Each number is 200 + 40 x the weight over the matrix's rms, rounded and kept within 0 to 999. Layers, rows and columns count from 0.

# q: layer 2 attention query, 384x384, rms 0.087, rows 0-31, columns 144-191
# k: layer 2 attention key, 384x384, rms 0.0855, rows 0-31, columns 144-191
q0,203,114,282,233,162,221,182,158,218,215,198,203,162,223,234,121,152,253,232,220,153,254,238,180,165,268,65,144,155,167,165,243,208,142,210,237,221,194,209,185,207,188,182,232,253,215,235,204
k0,220,246,222,170,243,181,135,245,198,179,99,210,148,178,203,252,217,138,158,270,163,151,144,230,200,154,255,195,253,215,237,158,220,212,148,198,206,234,232,230,240,173,181,153,197,166,185,210
q1,159,206,207,233,194,204,175,213,193,183,237,243,265,225,210,222,190,196,209,200,181,180,202,250,191,226,201,231,203,212,188,236,257,159,208,185,187,207,227,171,211,198,196,177,233,174,258,217
k1,179,140,214,198,234,156,246,203,234,228,199,149,206,166,230,180,207,289,180,177,196,254,150,172,168,164,149,166,150,187,176,143,199,185,264,235,250,216,212,220,192,195,171,221,173,223,191,223
q2,187,137,195,151,186,197,199,244,229,186,232,202,131,125,199,200,209,222,226,224,176,204,202,172,170,108,161,157,199,218,206,233,159,278,214,147,119,146,283,261,226,226,159,255,191,236,189,241
k2,177,210,247,201,226,237,257,136,214,160,196,193,227,222,235,146,194,233,178,196,264,131,216,298,256,205,128,170,250,249,180,141,164,220,190,231,226,228,161,199,202,174,190,182,195,113,251,192
q3,162,177,175,221,153,173,150,203,204,203,214,203,198,255,198,198,156,179,188,144,157,198,274,227,188,243,141,235,263,177,183,199,182,139,172,169,219,170,198,176,187,168,220,129,269,231,157,213
k3,119,229,224,213,193,231,206,189,252,179,169,214,205,239,215,197,239,183,131,194,208,233,198,188,213,163,221,169,211,203,186,195,191,211,176,216,200,176,196,213,253,167,160,207,204,202,182,176
q4,242,222,180,265,208,207,235,208,174,243,214,186,220,237,188,237,238,227,238,190,183,194,214,280,161,200,200,204,156,235,215,211,196,201,170,210,222,242,214,189,154,235,201,178,210,160,240,241
k4,208,249,163,178,141,192,229,226,221,221,223,208,227,142,190,201,155,196,172,212,227,248,177,171,216,229,209,178,188,190,219,179,158,156,177,179,213,181,197,203,160,185,183,239,196,214,134,203
q5,225,151,218,239,222,228,166,196,223,204,190,151,149,195,211,157,152,187,265,170,235,199,202,209,234,192,195,216,197,225,198,218,188,212,208,173,185,198,176,224,171,236,167,227,216,183,244,147
k5,225,179,230,183,209,216,252,215,179,206,202,188,232,217,176,216,215,187,285,161,187,223,240,167,244,207,242,226,178,210,228,191,229,227,197,232,194,239,229,159,174,222,162,195,194,222,214,219
q6,179,179,162,192,196,252,215,128,219,185,219,193,156,235,229,160,154,200,172,183,214,215,178,185,246,193,201,188,221,141,172,218,220,200,191,224,218,212,221,207,188,179,244,178,211,231,182,136
k6,165,173,193,213,225,250,184,199,183,277,278,171,153,263,177,125,195,168,169,181,204,246,234,186,203,223,258,214,198,266,197,234,143,174,242,205,171,152,239,172,182,173,188,194,216,208,191,238
q7,149,199,223,235,210,193,221,189,195,197,255,165,171,196,258,259,229,193,169,197,203,241,194,192,229,195,202,195,217,189,239,187,206,160,167,167,187,192,150,145,188,235,194,214,152,196,248,240
k7,219,214,200,152,177,217,223,129,189,166,119,235,199,235,213,160,127,211,177,158,219,201,191,180,208,180,208,238,218,160,148,145,171,212,190,248,207,207,216,162,206,150,198,128,239,229,200,181
q8,198,148,179,195,156,153,226,190,211,232,147,181,208,140,206,264,224,240,184,202,119,158,175,109,189,170,202,230,200,188,187,181,208,252,222,219,196,212,169,178,215,222,254,162,150,221,217,207
k8,212,221,237,253,201,190,152,173,244,135,182,260,178,224,273,150,143,214,222,169,220,131,161,203,154,169,160,220,175,159,230,180,209,267,217,180,155,208,194,252,92,221,202,184,226,183,242,147
q9,186,188,280,210,177,234,221,156,195,157,259,237,238,220,196,218,158,222,164,209,145,175,211,168,225,203,233,243,268,207,194,219,231,124,177,196,215,210,177,190,200,227,212,150,232,256,185,212
k9,195,216,201,194,180,184,160,226,236,187,170,141,161,190,224,216,136,204,133,166,125,273,154,240,195,256,164,169,159,205,143,235,203,274,192,196,201,198,174,230,217,155,238,224,216,181,218,228
q10,160,205,190,210,229,139,210,196,177,222,209,166,224,239,236,170,215,199,213,180,202,256,163,172,228,155,172,260,272,216,222,185,250,229,173,190,183,177,176,171,218,186,185,173,263,186,222,218
k10,219,198,143,204,202,196,183,181,214,299,190,134,168,163,150,174,217,252,216,203,214,163,247,180,201,262,248,152,233,204,161,234,178,220,188,275,254,177,248,198,207,160,235,200,225,280,151,221
q11,190,202,218,235,127,209,176,164,218,134,161,200,220,167,195,219,205,156,203,282,189,222,140,197,188,176,192,201,162,190,205,208,238,197,166,176,246,233,197,218,200,218,186,216,184,164,199,160
k11,128,199,238,201,274,207,232,183,156,145,237,206,243,227,151,196,141,175,178,212,250,218,222,193,167,246,211,261,200,231,208,160,221,221,205,158,205,186,229,183,248,188,170,159,221,191,249,145
q12,184,197,208,221,240,181,171,251,133,181,165,197,257,258,197,163,200,147,181,192,168,181,239,235,198,166,126,201,206,222,190,219,260,216,221,197,223,200,203,227,190,160,196,263,240,230,231,141
k12,211,170,232,199,203,196,174,119,154,223,183,179,117,144,168,251,263,218,270,271,195,185,238,256,222,201,235,218,239,253,231,178,162,184,148,226,234,170,249,147,245,192,171,242,161,199,175,183
q13,213,213,150,150,233,184,239,219,231,171,230,229,223,193,235,199,160,191,158,231,247,225,201,138,168,256,245,182,210,153,234,194,212,235,230,205,211,138,184,142,123,257,192,178,250,209,174,186
k13,299,120,195,237,269,267,145,128,182,201,179,218,202,221,182,237,184,198,227,172,213,223,173,177,215,195,199,141,199,186,198,181,157,190,176,184,172,160,168,183,202,173,208,220,202,245,267,220
q14,197,213,143,239,185,149,201,208,224,135,165,194,183,183,149,176,206,171,192,248,182,184,184,208,135,179,201,275,211,242,187,161,170,230,208,243,235,188,207,260,194,168,204,295,169,169,177,246
k14,136,275,242,192,233,227,106,188,235,179,244,239,138,235,193,121,194,189,156,174,164,201,113,267,174,230,147,188,182,237,179,176,184,146,262,224,180,231,177,125,181,149,194,207,190,219,209,212
q15,245,169,215,233,210,187,163,210,213,184,124,156,267,141,118,155,198,205,230,265,158,249,144,204,244,164,312,313,195,224,159,230,194,157,205,228,197,242,187,234,264,126,242,204,146,240,240,229
k15,158,195,230,202,178,164,214,261,260,220,203,158,187,227,215,151,214,221,190,126,154,151,205,245,161,158,213,176,261,215,254,218,163,183,145,240,156,168,193,236,208,189,215,221,216,188,190,152
q16,188,239,216,129,205,202,225,264,210,194,217,174,139,151,160,232,232,186,220,130,187,208,176,248,207,198,211,204,223,172,174,200,215,224,184,270,222,166,208,202,171,305,259,167,196,248,187,269
k16,202,230,155,171,90,171,231,204,237,183,137,200,190,223,191,218,188,254,217,160,185,353,269,185,227,196,177,134,182,260,134,230,221,157,259,173,146,269,207,135,149,187,197,235,233,164,191,166
q17,167,117,196,243,162,195,200,188,190,270,212,199,225,208,191,202,245,179,135,157,166,201,184,212,150,194,103,223,183,167,266,221,263,147,182,174,237,157,218,177,176,125,165,247,211,200,199,172
k17,243,215,167,317,187,152,170,195,200,232,110,192,211,150,180,249,249,185,219,156,261,178,175,130,191,226,247,224,203,216,189,211,172,161,159,203,192,244,159,195,225,267,266,146,142,223,165,214
q18,278,262,207,181,165,273,186,160,179,238,215,150,177,239,131,209,194,252,177,168,244,189,207,179,136,152,237,198,195,159,221,207,192,257,152,188,191,151,186,287,237,173,251,133,238,247,161,206
k18,318,167,205,251,179,236,61,191,231,163,244,177,211,188,190,196,187,189,200,118,177,230,234,227,263,164,228,236,226,143,207,173,135,190,263,224,201,161,248,194,174,165,175,244,222,183,204,202
q19,217,178,203,198,149,195,177,202,186,172,171,167,185,259,231,226,169,199,213,155,135,219,176,225,244,197,209,208,216,171,240,189,199,287,215,218,136,272,166,118,210,238,138,171,205,146,209,218
k19,245,221,235,224,257,192,227,182,213,200,119,149,160,156,180,208,127,271,252,254,209,223,287,201,142,230,186,166,216,174,163,214,193,180,159,224,201,226,229,234,191,226,267,147,245,269,193,260
q20,220,243,141,135,173,167,231,191,191,246,198,281,181,231,173,199,144,142,177,187,145,228,298,179,164,201,119,205,193,189,240,218,247,241,208,212,151,168,187,230,190,166,192,148,243,265,219,206
k20,204,223,301,212,119,158,228,165,195,225,186,221,257,281,152,218,232,208,231,240,217,243,218,212,219,194,245,223,252,227,190,215,233,187,197,285,168,170,125,204,299,179,152,141,167,204,203,202
q21,167,163,230,129,150,195,202,170,179,162,232,206,172,198,241,229,250,163,233,227,161,211,184,217,217,192,181,143,155,265,170,201,224,203,145,195,207,208,268,166,134,239,229,153,231,198,256,174
k21,148,272,223,235,267,167,204,256,231,229,286,248,187,157,247,263,269,182,129,260,265,231,229,132,216,175,194,233,163,163,167,222,235,204,189,249,203,180,190,161,175,282,203,147,240,250,222,176
q22,188,233,195,153,149,221,117,269,214,133,166,165,190,269,178,209,161,195,132,124,192,190,225,146,217,152,237,184,205,235,218,212,224,134,190,198,228,199,160,291,226,166,210,213,223,216,187,223
k22,187,243,240,173,170,198,201,244,238,230,234,188,158,195,236,240,157,232,114,99,169,153,204,228,139,161,207,251,168,188,224,208,230,216,204,211,204,145,189,142,162,151,254,183,246,173,179,197
q23,184,213,197,248,171,156,193,229,187,215,130,207,176,161,153,146,230,178,158,182,186,241,225,137,170,174,173,196,215,206,172,202,233,211,177,192,156,175,221,240,254,182,167,191,242,255,127,175
k23,176,173,230,250,205,190,228,215,182,193,164,207,153,176,248,132,203,169,147,241,234,203,234,228,279,186,147,212,196,234,218,299,154,230,232,188,238,256,149,191,229,260,209,182,194,174,217,164
q24,211,209,152,186,221,272,151,132,157,260,232,209,194,161,195,217,202,157,173,162,155,193,177,215,189,124,216,196,211,201,219,228,166,168,220,131,185,139,247,197,136,198,193,203,228,180,192,165
k24,203,245,201,201,135,235,249,146,103,184,276,185,203,224,219,225,171,217,174,253,179,215,100,169,131,228,168,247,174,218,264,199,170,298,188,178,195,138,179,173,231,159,173,201,200,200,176,199
q25,249,199,205,126,214,205,201,149,243,181,220,247,154,326,267,161,176,222,221,252,172,174,196,178,240,255,181,120,181,96,268,203,200,197,228,204,185,201,281,122,138,156,168,132,196,139,167,121
k25,243,150,263,187,210,198,194,144,222,232,264,173,161,217,126,261,174,248,179,162,270,229,230,240,163,213,214,215,181,239,151,244,241,206,250,169,245,193,166,210,207,231,177,145,170,196,130,228
q26,236,219,181,238,195,223,169,278,252,253,190,193,141,196,186,219,215,211,187,196,221,155,241,189,134,192,235,166,216,169,205,170,195,234,231,187,177,265,267,229,194,130,182,200,236,128,221,158
k26,201,155,206,272,205,178,222,211,223,166,159,185,184,211,217,153,166,212,212,210,199,157,217,185,193,207,214,241,142,234,219,237,207,187,194,239,157,216,207,175,272,185,194,200,249,195,189,190
q27,166,260,168,164,123,201,200,207,216,290,180,198,220,249,220,206,244,255,255,184,210,169,188,201,181,199,201,233,213,211,199,168,239,142,152,285,148,116,157,158,160,137,187,212,193,197,153,244
k27,173,205,265,195,230,252,111,189,274,187,128,232,199,235,193,225,193,98,225,297,214,184,197,221,245,197,204,206,167,210,271,200,228,163,172,188,271,222,238,217,234,190,139,141,234,149,161,213
q28,177,143,267,168,197,228,132,198,186,195,186,194,209,204,241,205,219,183,170,338,190,150,165,249,168,183,146,157,147,212,201,192,163,122,224,141,177,163,228,196,198,174,215,257,166,231,199,210
k28,287,220,191,207,148,228,210,180,240,161,234,280,171,233,152,113,243,195,256,217,230,282,184,173,196,178,307,256,153,150,156,202,232,200,175,273,190,223,150,230,133,255,250,187,188,216,154,239
q29,310,174,159,266,220,155,247,165,235,310,177,224,130,200,210,198,190,204,193,128,174,168,226,171,209,189,195,233,218,203,110,223,147,239,217,281,179,192,187,201,182,159,216,215,139,194,197,272
k29,190,204,134,159,156,221,213,249,177,192,187,185,263,183,203,252,149,253,190,183,244,190,161,192,194,266,172,184,194,211,200,286,245,183,223,181,193,181,256,181,92,140,183,284,139,149,197,161
q30,158,177,198,148,119,188,274,181,167,220,146,197,228,190,238,150,152,231,230,217,249,275,192,155,228,198,171,197,173,187,278,192,157,303,240,221,196,201,124,183,217,152,254,203,229,162,164,229
k30,257,220,152,226,239,222,193,150,206,176,173,170,239,237,229,191,208,77,170,208,222,183,197,133,157,181,174,203,152,237,139,173,263,172,172,295,216,165,181,184,203,178,268,204,177,231,215,191
q31,224,242,144,242,190,162,159,155,208,222,220,213,200,229,239,266,250,184,289,191,159,212,224,176,208,163,180,197,232,188,207,219,127,210,118,237,208,200,227,168,203,185,191,206,170,204,216,164
k31,189,195,239,200,210,192,245,154,163,86,183,230,153,248,244,207,189,188,110,151,166,239,254,225,248,289,171,198,213,213,249,209,185,191,139,185,160,236,214,234,201,195,147,242,198,204,187,93